Each number is 50 + 12 x the weight over its row's rms, rounded and kept within 0 to 99. Layers, rows and columns count from 0. The size before them is the row's rms in percent of the matrix's.

# q: layer 9 attention query, 192x192, rms 0.117, rows 0-17,64-81,128-145, columns 0-95
# k: layer 9 attention key, 64x192, rms 0.126, rows 0-17, columns 0-95
q0 082:44 35 53 63 49 52 61 46 47 18 52 56 76 70 46 51 29 50 58 47 53 50 66 42 64 47 52 73 44 54 53 63 50 61 53 33 58 56 46 56 55 62 55 47 51 62 20 55 42 49 84 58 58 50 47 36 63 68 46 47 20 48 48 61 60 45 52 52 45 36 70 38 51 60 46 51 57 69 51 53 40 42 43 49 54 51 38 60 64 58 50 41 46 70 55 58
q64 052:42 63 46 56 46 52 62 38 54 55 48 41 51 42 57 44 40 47 36 70 47 30 67 38 49 62 57 48 51 31 54 46 50 54 42 55 58 54 55 51 58 28 58 56 44 49 54 69 63 53 33 58 35 38 55 68 52 78 60 37 35 35 54 56 84 47 61 29 58 37 44 65 48 46 55 44 33 50 26 59 49 23 40 64 44 43 45 30 28 50 49 45 50 44 30 57
q128 090:49 60 43 41 50 39 67 37 53 74 36 41 44 20 55 58 77 41 57 52 69 58 41 42 31 46 37 44 30 45 49 42 56 50 37 61 57 63 63 52 62 62 40 51 39 50 40 63 55 42 49 43 71 27 71 48 61 35 62 51 57 55 44 40 43 64 54 50 37 36 54 63 55 65 50 43 38 43 42 53 42 42 62 58 61 72 81 35 44 46 69 58 54 59 70 57
k0 042:55 55 67 56 65 55 36 58 42 43 79 49 35 54 58 49 26 64 38 57 41 55 73 33 46 41 65 60 47 51 29 60 44 68 75 42 53 19 58 35 38 68 59 51 42 56 60 40 42 45 40 46 45 66 36 44 56 54 46 69 46 62 48 72 64 45 40 47 49 53 64 50 34 38 49 53 60 46 56 48 52 60 48 30 23 46 37 49 54 33 34 57 34 34 40 38
q1 077:27 54 45 60 63 71 50 30 33 57 56 68 73 51 53 59 17 55 53 44 59 62 59 32 38 36 51 58 33 57 47 58 41 51 36 49 33 51 60 59 29 32 51 35 35 41 73 53 28 40 41 46 32 26 75 44 59 64 53 65 49 52 55 63 49 37 62 52 38 31 54 67 66 69 58 71 67 62 42 42 48 65 35 48 47 55 48 39 80 56 57 51 43 59 61 62
q65 055:55 62 41 35 41 48 52 75 61 58 47 71 44 49 30 51 76 58 68 46 55 58 31 59 50 32 51 60 34 50 44 45 57 34 49 46 38 58 51 73 36 55 44 71 21 48 67 50 51 64 55 43 28 46 51 29 48 46 57 44 60 80 38 49 64 54 60 58 47 65 73 49 48 62 47 51 44 45 55 59 56 49 52 44 42 43 62 59 48 58 54 61 49 53 68 62
q129 114:59 39 48 55 58 54 73 53 45 42 29 68 44 42 36 64 49 55 49 42 58 44 60 61 51 58 57 51 52 36 38 63 53 56 66 61 43 40 71 52 16 49 63 75 60 51 72 37 51 58 56 55 64 43 55 35 30 62 55 45 52 67 41 79 37 51 53 51 59 49 55 56 50 31 32 58 60 56 53 54 60 52 52 39 64 58 37 54 51 32 56 59 42 50 34 60
k1 054:43 44 43 43 47 34 39 41 41 50 64 20 42 24 56 58 27 32 39 50 45 54 57 56 41 53 56 35 51 62 46 66 54 48 68 55 46 43 58 59 53 65 64 52 69 30 44 50 33 61 50 53 65 43 51 64 73 51 51 36 48 55 69 22 44 45 34 48 41 25 35 37 61 70 57 51 40 73 50 48 61 42 51 45 48 40 28 35 60 55 49 38 49 55 46 40
q2 090:38 32 43 40 44 74 56 46 43 52 55 70 49 53 36 63 30 61 52 39 70 47 54 63 48 56 56 63 33 36 57 52 42 32 59 56 36 24 68 53 42 08 75 53 46 51 74 40 56 42 53 77 47 37 54 44 39 46 57 51 46 61 48 76 41 52 42 44 39 38 64 47 65 47 47 63 46 27 66 56 37 46 45 40 39 33 39 58 43 40 24 44 46 57 41 51
q66 052:62 45 58 60 46 45 40 51 50 44 57 74 59 60 54 49 34 58 40 36 64 45 66 68 67 66 70 39 54 44 54 58 50 70 65 52 58 32 51 54 53 36 50 72 47 47 59 48 56 41 56 55 84 67 61 54 61 49 36 58 52 47 54 45 49 69 47 39 42 32 63 42 60 45 41 70 52 42 47 44 35 43 46 56 65 66 50 44 66 48 38 62 32 37 44 36
q130 097:43 39 37 43 50 48 61 41 43 48 50 67 50 39 42 46 44 55 39 43 34 41 44 47 44 48 27 37 47 49 46 41 64 59 46 44 47 58 65 43 29 60 64 68 37 46 58 59 62 39 60 57 59 52 71 46 28 44 51 80 35 63 38 46 51 49 38 50 53 35 51 55 42 58 30 51 50 35 75 36 62 59 42 46 54 40 73 66 62 33 68 49 54 59 68 73
k2 049:44 69 56 47 53 53 50 37 60 53 41 44 26 46 51 56 53 44 67 59 64 35 42 57 62 50 46 60 61 42 43 53 34 77 44 59 52 74 46 57 50 47 63 28 52 36 37 46 44 56 28 31 29 74 51 42 36 54 48 54 55 45 43 35 52 61 40 43 39 39 42 79 35 65 59 34 61 53 48 55 50 43 65 40 08 51 37 45 35 26 59 47 66 54 44 54
q3 119:51 58 56 29 34 38 57 55 84 55 41 40 72 39 40 18 71 38 51 62 38 35 42 49 61 58 35 62 29 44 53 48 52 75 58 51 60 57 52 50 49 43 48 27 54 66 43 58 44 46 46 64 34 48 41 50 59 49 57 43 51 65 43 54 27 54 42 53 38 65 44 53 46 64 45 49 48 58 50 56 56 54 44 40 58 61 46 40 50 51 25 37 50 47 45 39
q67 064:30 61 54 45 43 51 36 40 37 56 52 41 51 44 40 54 63 49 80 66 49 35 48 34 55 53 15 76 61 46 44 45 37 51 53 61 56 60 48 61 53 44 30 24 55 52 41 46 51 35 35 32 26 46 41 56 49 52 51 41 60 43 59 55 52 39 52 42 43 54 37 59 46 55 69 44 75 61 67 55 58 73 69 44 43 50 45 44 53 43 60 39 56 38 52 51
q131 117:61 57 49 38 60 32 50 52 67 62 54 39 47 42 58 50 53 41 42 64 19 47 43 39 36 31 24 59 39 52 47 39 48 58 36 39 63 68 48 44 61 54 45 23 46 62 42 59 42 48 52 38 40 55 41 44 63 63 47 59 42 75 65 57 33 60 38 46 37 43 66 70 52 62 46 30 57 56 61 52 71 53 47 36 62 56 60 45 59 20 39 39 51 58 59 59
k3 082:42 51 37 68 35 67 43 44 51 48 64 42 48 54 53 61 34 51 49 40 58 65 65 47 31 32 72 43 36 50 45 47 56 42 69 47 37 39 52 31 44 37 52 66 62 29 44 37 40 53 57 56 67 23 32 57 37 69 42 50 39 50 42 49 47 59 41 66 59 52 46 16 57 51 29 59 39 46 40 39 57 42 43 35 71 30 50 49 49 48 21 39 45 44 52 38
q4 124:49 50 54 41 70 65 32 34 20 33 53 61 10 54 62 73 33 54 60 20 58 74 57 64 59 47 58 51 50 54 56 49 37 36 50 61 49 44 52 38 48 46 46 64 55 36 50 46 65 68 48 58 59 46 70 42 29 53 46 44 58 33 46 39 60 30 55 52 55 42 60 55 52 47 55 56 36 39 48 39 42 50 48 62 23 43 43 67 53 72 75 65 49 53 65 64
q68 054:59 57 56 50 69 36 53 67 35 50 45 61 60 49 50 46 30 42 40 24 50 41 63 71 59 62 45 48 48 61 50 53 34 46 49 37 42 59 54 41 57 31 52 69 49 26 68 36 67 48 54 39 60 80 54 66 39 34 58 62 63 37 50 40 66 61 47 41 41 20 76 37 56 62 53 54 33 50 34 31 32 52 48 48 58 59 48 58 72 65 67 77 48 38 65 54
q132 104:54 58 65 46 75 64 51 59 41 44 46 64 38 41 45 45 40 56 45 42 55 55 61 67 68 44 45 35 58 60 75 42 70 35 50 43 49 59 67 37 46 45 46 63 33 57 31 36 66 61 51 62 54 89 60 34 30 31 56 53 34 31 44 38 63 54 47 36 47 45 70 72 43 58 44 44 35 56 39 46 51 43 50 50 31 49 29 51 49 58 48 63 62 58 56 59
k4 084:65 64 50 57 41 40 39 52 42 56 49 67 54 45 52 43 61 44 68 45 57 59 33 45 48 57 70 48 50 60 28 56 35 60 27 59 51 58 36 44 47 53 38 45 34 67 65 56 56 49 34 35 42 62 71 54 52 23 46 40 57 48 37 64 54 48 58 65 42 49 55 35 63 46 64 41 66 39 48 64 29 52 73 73 43 64 52 37 50 70 81 64 37 54 48 42
q5 081:47 56 48 47 56 53 72 43 54 58 73 35 46 45 45 25 51 42 49 55 42 48 43 45 54 45 48 65 39 65 51 44 79 56 61 42 50 88 49 47 50 26 60 68 49 23 61 59 60 37 41 72 50 56 34 49 21 55 62 71 34 46 47 37 56 67 47 37 45 37 36 49 30 61 52 71 38 42 39 42 27 38 55 43 52 89 42 43 66 56 26 50 51 53 42 57
q69 061:41 50 62 48 47 53 44 54 46 57 61 47 45 47 73 69 28 57 40 36 48 58 67 36 72 31 66 62 59 59 71 46 36 68 41 57 47 79 38 60 60 38 32 66 63 23 66 41 76 34 54 57 52 47 56 64 50 44 53 32 61 33 59 41 51 44 47 54 49 46 54 42 45 42 34 56 58 55 53 47 44 57 55 53 46 56 56 67 59 57 78 65 46 47 42 51
q133 101:36 41 57 57 40 64 36 37 37 46 65 46 43 33 59 41 37 53 44 59 34 36 35 43 56 37 47 62 57 57 45 44 50 47 38 59 39 73 35 45 65 46 46 62 59 44 46 60 46 35 63 56 54 56 53 69 29 67 56 49 38 44 65 34 37 48 66 41 88 56 48 70 41 47 26 47 65 61 42 51 53 64 27 55 49 50 50 62 67 61 51 59 45 65 55 64
k5 100:41 49 45 56 53 26 54 42 26 47 40 63 57 33 42 52 45 58 66 53 54 27 44 60 58 57 61 59 74 55 54 70 46 54 43 48 60 60 25 47 61 62 45 39 61 63 61 53 54 37 47 42 33 47 74 48 37 63 61 56 68 47 52 49 61 44 49 64 57 37 58 67 33 30 44 64 51 55 39 58 31 57 55 62 50 62 51 42 24 56 60 88 53 50 37 53
q6 077:44 55 64 55 58 49 45 59 60 53 57 38 68 50 49 57 46 56 37 67 46 49 52 70 47 54 59 58 41 53 18 48 41 54 44 33 51 47 56 50 53 43 55 52 55 61 38 45 54 43 52 49 46 32 39 30 52 61 44 37 51 26 41 44 48 42 65 19 40 66 67 29 39 54 58 46 55 35 64 54 68 65 46 56 42 69 48 52 35 63 47 55 50 66 71 36
q70 135:39 35 55 27 53 42 35 58 47 50 53 53 69 52 44 55 62 57 30 41 60 54 60 49 59 43 62 56 56 42 54 46 48 64 34 57 47 65 26 28 42 69 53 68 43 53 52 53 24 33 48 46 52 58 55 37 68 43 24 38 41 61 48 54 50 43 68 28 40 42 66 39 45 42 40 32 67 31 38 49 49 58 56 37 35 67 56 28 57 53 55 54 64 47 47 69
q134 094:50 58 57 47 36 32 36 71 47 72 60 56 54 26 43 44 64 49 62 49 61 45 60 60 45 53 49 53 65 37 26 62 43 54 44 68 42 39 50 45 43 47 51 47 46 55 55 62 50 55 27 36 46 48 48 57 72 56 32 34 31 51 43 46 46 15 46 49 47 50 45 28 57 55 51 54 66 36 42 58 54 58 67 42 34 52 57 59 44 61 77 45 72 60 39 59
k6 110:34 48 63 46 71 48 49 68 41 46 48 41 67 47 53 46 61 38 53 37 28 74 47 49 51 61 58 49 67 40 43 53 44 33 35 42 53 59 56 32 57 75 48 50 28 47 41 36 55 38 34 44 54 45 40 50 53 52 14 48 71 70 46 45 56 65 38 66 41 60 49 40 21 43 56 51 50 38 27 48 56 47 48 47 45 81 56 40 34 30 62 41 54 56 53 47
q7 078:41 70 36 46 52 52 31 44 75 59 50 61 39 51 46 73 36 61 46 57 38 78 54 71 68 69 61 39 50 55 48 64 52 44 45 67 44 31 63 69 41 63 36 47 55 46 58 51 66 43 41 43 60 64 62 56 40 46 58 36 66 48 35 51 57 43 58 64 29 34 57 36 52 33 52 30 59 57 67 44 36 41 59 61 46 55 42 61 51 62 56 62 44 56 47 68
q71 128:32 73 22 44 41 68 50 59 51 47 74 43 52 44 65 52 45 61 46 56 55 38 41 57 61 43 59 32 73 63 51 38 52 39 25 52 49 68 58 44 57 46 46 30 48 57 42 43 51 53 50 59 53 68 51 52 32 43 67 81 74 32 38 53 52 59 67 61 38 58 49 41 47 57 51 51 36 41 59 51 48 38 62 37 50 59 50 53 65 37 46 46 55 49 61 40
q135 095:24 72 52 43 35 50 26 48 74 50 50 44 29 49 41 58 62 58 48 57 61 48 63 44 66 33 61 39 60 68 73 56 51 29 44 51 62 56 63 64 45 54 48 40 46 67 54 42 60 43 38 58 42 64 47 42 61 55 50 75 60 48 51 53 56 63 65 43 35 72 57 38 39 73 39 30 42 58 57 52 45 49 54 46 48 67 47 51 51 57 43 64 36 49 50 56
k7 104:47 30 58 52 46 49 51 63 66 57 50 54 38 30 33 31 53 67 41 50 24 42 59 25 51 63 43 58 47 47 37 41 52 59 33 63 66 30 74 56 41 38 26 55 51 46 55 57 68 50 56 43 50 53 48 42 52 27 60 51 37 70 55 46 74 51 49 49 34 41 26 55 63 62 34 47 41 54 63 52 40 62 56 25 67 61 48 50 77 39 61 79 31 22 69 56
q8 072:41 60 56 33 48 41 28 59 64 38 37 42 46 41 42 56 56 48 46 56 45 54 48 61 61 52 58 45 61 55 39 63 32 48 41 62 50 35 24 18 39 59 30 42 65 61 45 62 63 22 65 71 40 40 54 53 54 61 44 39 44 48 26 47 38 57 39 35 77 55 47 55 61 34 57 60 68 62 56 48 52 53 47 52 31 28 55 46 38 54 39 73 35 62 22 52
q72 046:56 41 46 46 52 32 33 30 50 63 34 47 66 53 33 39 59 51 51 36 41 56 47 35 34 70 59 40 59 48 68 58 36 44 23 53 23 41 33 54 82 56 41 46 46 35 61 31 34 56 37 39 65 76 60 44 50 48 44 62 50 74 40 40 72 52 59 41 53 53 49 47 55 58 51 53 48 27 45 28 59 48 58 39 55 53 62 48 47 45 30 59 54 57 54 59
q136 088:44 73 58 49 31 35 21 54 41 64 51 73 62 42 40 31 51 41 40 48 46 44 65 46 70 50 68 67 73 52 53 29 38 44 35 36 53 41 48 63 50 62 50 57 33 52 70 54 39 62 47 55 32 62 38 55 58 46 55 37 69 27 43 36 67 53 34 34 52 59 52 59 40 52 72 38 54 34 41 50 52 44 59 54 33 43 34 47 30 66 44 55 36 45 28 45
k8 036:50 54 27 47 60 64 62 62 58 27 68 36 47 50 70 53 50 63 49 53 34 46 42 44 33 27 32 38 36 46 45 71 53 71 59 55 53 45 60 32 59 54 50 55 37 57 30 65 63 43 76 40 45 27 45 70 50 64 46 65 42 43 62 61 36 48 36 67 61 59 53 47 50 58 52 52 65 74 63 34 49 57 37 46 45 62 45 56 55 45 36 29 52 53 53 60
q9 081:56 75 47 33 29 40 49 61 50 31 54 45 48 30 67 37 56 44 49 47 34 35 46 36 53 56 60 57 60 60 49 44 45 53 40 33 75 88 57 54 66 67 50 53 43 55 34 69 49 67 60 48 52 71 34 44 59 48 61 42 40 40 40 43 69 61 52 36 68 44 67 57 47 45 35 34 54 72 37 47 39 63 47 52 46 60 62 47 56 43 47 58 47 60 61 58
q73 051:47 43 55 52 55 51 48 29 22 43 69 69 64 39 55 41 45 53 59 47 54 50 62 40 46 52 68 42 50 75 44 43 62 59 45 43 54 51 57 39 47 52 49 82 40 36 66 54 33 70 72 72 72 47 46 68 27 52 63 65 49 50 10 56 38 59 58 35 61 42 47 44 46 43 69 58 34 28 52 45 36 36 56 45 53 52 57 32 40 61 55 54 31 44 64 41
q137 102:37 56 34 60 29 42 45 55 37 56 53 62 54 53 69 44 64 29 61 51 62 38 41 50 77 39 70 47 63 37 47 74 50 37 60 45 58 36 43 70 56 58 42 37 46 54 54 58 33 31 45 38 53 44 63 64 48 45 57 37 53 31 46 39 44 34 55 52 59 52 63 38 43 59 57 59 71 43 35 48 35 54 40 75 41 54 61 46 50 59 53 67 17 56 53 20
k9 043:62 43 52 54 57 49 67 54 58 57 15 41 54 48 39 56 43 44 56 56 48 39 48 55 47 67 36 56 55 63 49 47 47 54 34 61 32 60 45 57 60 46 56 34 63 31 40 28 56 36 83 49 58 48 39 59 53 31 50 34 73 59 55 31 46 48 59 35 58 52 38 60 63 60 55 48 32 60 46 37 41 51 62 53 53 53 70 53 44 47 51 37 51 33 65 46
q10 112:54 64 57 64 43 42 33 28 27 48 47 42 52 43 77 59 52 38 41 44 51 43 47 27 44 51 53 42 67 50 45 52 43 35 35 40 68 59 40 63 70 72 44 46 51 54 38 51 45 75 50 29 33 57 60 59 66 63 65 54 57 44 58 51 62 43 55 43 79 50 47 56 45 30 56 49 74 50 28 60 48 62 59 54 69 58 64 57 57 58 74 70 41 41 49 39
q74 047:49 31 55 44 53 66 43 66 40 42 44 64 68 48 48 47 57 53 36 48 50 40 55 21 13 66 47 47 64 64 40 93 57 31 60 62 66 51 65 22 45 48 71 46 45 54 52 47 45 67 50 47 58 65 36 62 48 73 62 49 38 60 58 39 54 70 44 51 57 43 67 57 50 43 44 71 45 62 37 40 45 38 55 56 56 50 44 47 61 56 68 32 53 49 52 45
q138 122:38 53 55 52 45 60 39 40 34 38 21 70 49 64 63 66 50 44 49 57 72 45 71 39 68 61 68 39 68 52 59 62 63 43 43 61 52 39 38 68 47 42 48 45 49 47 52 48 57 47 46 53 66 62 58 57 41 57 51 42 54 26 64 51 68 42 46 62 58 43 56 33 47 44 70 64 51 54 23 50 20 29 40 67 43 59 46 37 41 69 53 57 39 52 38 42
k10 069:52 48 65 56 49 36 59 37 43 58 46 71 47 46 50 43 76 51 80 47 38 18 26 61 67 64 41 56 48 43 53 32 42 43 26 51 63 67 39 66 55 60 35 36 45 58 51 41 53 39 44 39 29 47 56 50 52 34 52 50 66 53 51 55 48 48 87 44 29 49 66 61 57 47 47 35 62 48 71 56 46 59 57 64 52 57 46 53 52 54 61 70 41 38 56 59
q11 096:46 44 47 44 42 39 71 61 70 63 56 59 58 58 32 42 57 57 54 49 36 32 52 64 53 61 43 57 30 48 62 42 42 43 58 34 41 41 64 44 38 43 60 41 55 52 48 41 43 45 52 66 43 52 48 36 48 28 37 62 40 79 35 52 44 55 40 65 37 46 43 64 48 64 37 63 36 49 60 35 67 42 44 27 27 42 36 45 52 46 28 28 58 55 40 62
q75 044:36 48 45 31 64 62 59 39 54 56 57 60 41 60 29 52 48 26 28 56 65 23 43 60 44 65 48 62 38 46 63 54 45 49 59 62 40 67 68 45 31 36 57 61 58 39 65 53 53 49 53 65 49 63 46 40 23 43 41 63 41 41 33 38 37 42 60 45 29 51 52 36 57 42 50 52 64 34 57 55 48 37 41 53 26 36 39 77 56 36 62 42 44 40 48 54
q139 091:40 62 40 57 73 43 50 49 54 62 65 37 40 23 41 49 56 40 33 45 40 55 29 54 54 39 32 58 30 40 50 35 43 53 62 46 48 62 48 42 47 54 60 36 67 50 76 64 26 42 57 57 42 14 58 39 55 49 57 49 55 72 67 53 41 41 53 42 43 45 44 50 46 71 45 55 49 44 54 44 70 62 60 39 43 37 65 66 56 27 65 45 54 44 57 62
k11 057:60 53 51 57 42 36 50 52 35 40 47 58 69 69 58 49 65 45 55 59 44 72 42 39 50 49 34 66 53 55 37 46 53 57 32 55 52 38 54 39 76 42 21 43 28 56 60 38 63 54 41 39 43 86 60 76 57 30 35 50 76 30 48 55 50 55 42 54 48 30 55 52 48 33 59 27 39 67 46 50 33 43 50 75 56 54 68 43 45 63 68 52 42 48 41 45
q12 083:61 52 36 58 59 48 40 38 39 41 45 63 61 59 51 51 36 53 48 54 51 63 56 42 55 63 60 39 67 57 40 55 67 48 41 60 69 64 49 38 44 67 57 62 42 64 62 52 46 52 65 33 58 61 53 54 50 62 61 60 47 38 71 39 45 37 53 53 58 43 41 61 62 46 44 42 57 60 37 58 53 36 34 65 80 57 51 29 62 67 58 37 54 48 49 32
q76 063:66 52 43 45 57 57 72 53 58 48 36 56 47 43 35 36 47 55 42 46 52 45 38 72 41 62 55 38 41 43 44 67 55 39 69 47 54 53 64 21 38 48 77 57 23 52 42 64 55 64 75 39 40 69 39 34 41 60 60 52 51 64 37 37 56 61 50 37 48 41 62 59 51 45 36 51 49 48 38 52 36 41 53 50 53 37 42 63 57 33 44 55 67 49 66 61
q140 133:55 46 39 44 51 50 32 35 26 55 34 65 55 68 49 59 23 48 59 35 78 53 69 60 51 55 75 36 63 42 52 59 56 47 48 71 47 44 50 45 41 47 43 62 47 48 61 46 53 68 53 44 59 67 64 54 25 57 40 43 52 23 53 50 60 44 51 44 46 60 50 43 55 46 61 52 50 56 49 40 19 37 27 65 37 56 31 50 51 75 55 61 56 39 50 39
k12 075:54 47 43 50 50 42 45 62 44 56 42 49 68 53 41 35 71 34 40 53 51 63 56 41 59 55 24 46 51 57 35 42 53 51 43 62 39 45 73 40 48 55 50 50 34 72 62 48 60 68 32 30 54 66 43 49 46 10 66 57 59 46 32 37 41 38 49 49 61 43 64 28 46 52 76 41 42 51 68 45 60 55 33 63 55 63 58 41 52 76 76 36 40 51 61 47
q13 131:51 48 50 67 63 67 37 34 21 27 50 67 48 66 50 74 34 42 48 33 59 64 64 61 54 48 67 34 60 58 50 33 50 37 43 69 53 52 44 51 49 54 48 68 49 54 59 40 63 78 54 42 60 52 68 58 47 55 54 45 54 39 62 40 62 52 54 45 51 57 59 53 55 43 50 46 52 35 46 45 53 44 52 58 57 43 41 50 60 53 72 57 44 54 61 59
q77 076:68 41 35 52 81 31 71 66 54 50 56 68 63 37 35 45 27 47 35 40 54 50 50 60 48 53 69 40 34 36 35 43 51 52 69 43 44 49 58 38 35 56 57 51 23 53 63 59 54 53 53 39 54 30 41 38 49 46 61 59 52 69 37 45 49 55 61 72 34 60 63 41 54 57 48 61 33 48 40 47 39 47 51 38 75 37 51 56 63 31 46 54 44 57 58 48
q141 135:59 41 42 37 74 44 37 50 44 56 39 73 50 50 44 42 32 55 51 17 78 62 75 72 56 71 71 22 51 53 37 55 55 40 73 56 39 66 62 40 47 61 46 61 51 55 59 44 49 68 47 50 54 60 55 41 24 56 47 42 44 31 41 42 78 53 60 45 44 60 54 48 54 55 61 54 38 61 50 50 19 32 41 49 41 45 46 65 57 80 56 61 61 30 54 41
k13 071:48 70 59 49 67 41 38 48 39 56 41 61 57 46 62 43 49 58 45 55 51 51 41 48 59 37 73 43 62 58 41 57 28 51 44 50 30 50 34 56 59 53 66 62 35 22 31 66 48 42 55 32 59 66 66 75 63 37 53 36 62 45 62 38 62 44 46 31 61 41 43 57 40 35 35 59 57 45 38 52 46 62 61 61 45 68 46 40 47 41 56 55 43 37 37 41
q14 068:49 39 43 40 57 56 46 63 43 31 43 35 51 65 47 16 53 72 73 52 56 63 31 38 33 59 60 45 58 69 57 51 48 77 58 48 29 28 48 68 60 74 56 43 48 35 54 54 66 42 33 53 49 53 46 65 47 51 68 56 34 54 51 55 48 39 72 84 52 52 59 44 47 50 41 36 53 44 51 46 36 35 59 50 36 64 59 46 32 42 39 62 37 42 33 29
q78 123:50 28 29 54 59 44 43 50 57 65 67 48 32 56 26 57 63 59 63 45 46 36 48 39 38 54 51 43 34 52 55 59 36 52 41 59 21 53 65 45 33 45 59 56 66 48 69 60 59 46 72 69 41 51 58 45 39 47 51 59 51 47 45 65 57 29 50 53 51 38 71 41 42 60 38 50 66 48 72 51 32 42 72 66 29 38 18 48 51 43 46 56 45 60 76 55
q142 091:32 30 42 57 53 41 37 56 34 52 63 34 62 47 36 41 46 66 71 48 61 36 53 67 71 57 67 33 30 44 63 59 48 46 59 59 24 70 50 70 33 48 69 40 54 40 58 46 39 60 48 61 44 30 42 44 35 58 56 54 30 56 30 51 49 50 52 46 47 63 54 50 44 60 53 48 44 34 65 72 27 41 44 62 32 38 13 39 41 56 60 44 76 48 56 55
k14 103:49 57 43 53 34 53 37 55 38 61 50 64 57 51 15 71 67 59 41 55 78 46 58 66 39 36 48 54 54 41 53 68 32 39 38 50 49 78 56 49 34 66 56 42 57 64 22 55 50 48 48 27 58 69 55 49 45 53 40 51 23 44 66 83 41 44 51 53 32 69 48 36 32 55 39 60 48 44 44 50 54 58 51 49 35 47 73 31 27 73 57 42 47 51 56 71
q15 074:53 46 39 56 58 27 50 36 48 59 55 54 73 65 47 64 26 49 44 63 50 68 57 52 40 49 44 28 53 57 74 48 34 58 48 46 60 47 40 60 56 43 43 61 62 57 39 55 33 46 71 61 44 64 31 38 53 67 27 46 55 44 47 37 51 69 38 54 63 47 60 52 48 58 54 55 70 61 57 54 45 49 50 49 60 54 27 46 70 49 90 37 70 64 46 45
q79 134:46 43 55 37 46 40 39 21 45 46 66 32 37 46 41 45 56 63 56 49 40 58 43 46 55 59 45 42 34 45 62 61 47 28 72 36 48 50 43 64 58 51 55 58 61 54 69 43 33 46 64 51 77 74 50 58 53 43 21 62 63 58 37 61 62 50 44 62 64 35 67 63 41 47 49 39 35 41 41 67 56 58 53 75 60 61 52 64 49 60 58 46 51 46 40 57
q143 086:34 43 49 45 27 54 60 25 69 48 43 39 50 38 35 48 67 59 56 41 42 52 45 61 61 45 46 32 36 31 59 41 47 35 62 45 57 72 35 65 39 54 39 46 54 48 24 48 54 58 56 38 64 61 64 60 43 54 46 66 45 48 59 68 54 62 50 55 71 29 53 32 55 38 43 45 54 56 48 64 57 35 53 78 53 44 65 76 68 49 50 39 58 52 50 67
k15 113:59 55 45 37 32 60 45 51 40 25 63 63 59 35 42 48 54 62 58 64 55 38 77 52 59 28 36 44 53 50 50 61 49 40 30 32 29 43 45 58 49 47 30 78 58 44 42 60 56 27 45 50 70 52 45 63 55 62 33 68 44 33 49 38 59 52 53 42 46 51 47 58 52 75 53 62 58 42 63 46 47 59 37 42 70 22 53 36 44 56 82 48 51 28 57 40
q16 078:48 60 48 40 37 62 53 32 54 44 59 58 50 31 47 48 38 47 46 56 42 38 53 58 99 74 42 50 56 34 42 60 62 72 54 54 63 60 37 58 44 60 53 37 55 55 57 50 59 70 55 51 55 58 53 78 40 47 65 53 39 63 46 40 56 42 38 59 71 55 68 59 38 32 32 34 58 28 27 45 40 29 46 47 34 43 52 55 57 58 49 58 63 55 69 52
q80 130:78 71 47 47 44 54 58 23 35 62 39 45 64 51 32 41 52 43 40 61 53 47 57 67 64 60 53 52 57 35 49 48 57 50 45 62 82 63 37 54 34 55 43 47 36 65 69 37 39 54 35 50 51 37 38 51 51 34 59 33 30 55 38 34 35 62 54 56 46 61 64 45 52 32 30 69 37 41 57 47 36 46 34 33 43 29 43 42 45 26 66 63 56 60 65 59
q144 095:65 66 50 45 37 52 53 43 58 92 56 37 65 40 35 24 57 47 60 48 38 47 61 38 60 83 42 36 47 36 42 49 63 44 62 59 50 83 47 54 47 63 45 42 37 49 73 36 49 58 29 60 50 42 40 55 24 41 67 51 29 39 36 40 43 66 41 59 25 58 68 58 59 59 38 44 35 37 43 47 39 43 31 46 39 40 52 46 24 54 37 47 72 46 47 66
k16 108:44 74 56 51 28 47 48 60 47 66 44 22 47 58 46 21 60 37 59 60 59 70 44 38 74 53 56 51 44 51 66 57 57 66 52 54 44 64 59 55 23 38 59 52 29 71 58 37 57 51 46 62 38 48 63 29 38 38 35 36 54 45 49 42 45 32 50 48 48 44 50 49 51 60 52 58 51 47 54 66 48 38 38 35 48 53 38 73 28 54 54 68 64 48 55 53
q17 073:48 57 56 24 72 34 43 52 44 69 44 45 40 45 54 57 74 58 53 39 45 57 44 61 39 60 57 53 45 46 50 50 44 66 48 60 49 64 39 38 49 59 38 32 61 56 34 48 44 48 17 44 58 22 33 50 67 37 50 39 64 26 47 47 54 52 39 47 45 51 74 33 74 32 49 54 49 43 61 31 53 57 36 45 57 41 49 36 39 66 51 47 37 72 44 14
q81 129:65 53 70 47 58 48 47 31 42 44 22 53 56 51 52 53 47 47 43 59 61 46 38 59 61 48 48 51 27 45 67 51 42 44 41 53 34 59 60 52 56 64 49 68 27 63 55 55 47 75 33 64 52 50 35 41 75 55 25 48 39 31 41 50 57 49 56 55 61 40 55 71 40 65 51 38 55 48 45 71 43 60 29 23 49 40 50 47 60 54 64 37 42 61 64 45
q145 110:40 41 54 54 72 57 41 40 49 38 44 50 62 47 34 63 41 38 26 54 48 42 31 46 64 62 49 47 47 53 62 42 37 45 53 37 54 64 60 43 71 53 41 62 42 33 46 51 35 76 66 75 35 63 19 54 63 48 42 51 46 38 35 61 67 55 73 51 70 46 64 63 31 51 60 36 57 51 56 41 49 67 43 42 55 53 49 64 52 54 65 56 20 62 50 31
k17 107:37 63 48 37 62 44 45 51 49 41 44 36 57 49 49 54 53 59 50 59 28 35 37 48 52 52 49 37 35 63 36 57 72 38 59 46 35 93 44 67 63 49 61 45 56 40 65 59 52 52 46 82 40 34 38 46 71 65 47 67 54 44 62 60 50 43 53 40 48 31 47 45 49 53 42 35 59 36 67 49 68 50 53 41 42 49 58 62 51 48 51 58 47 66 48 32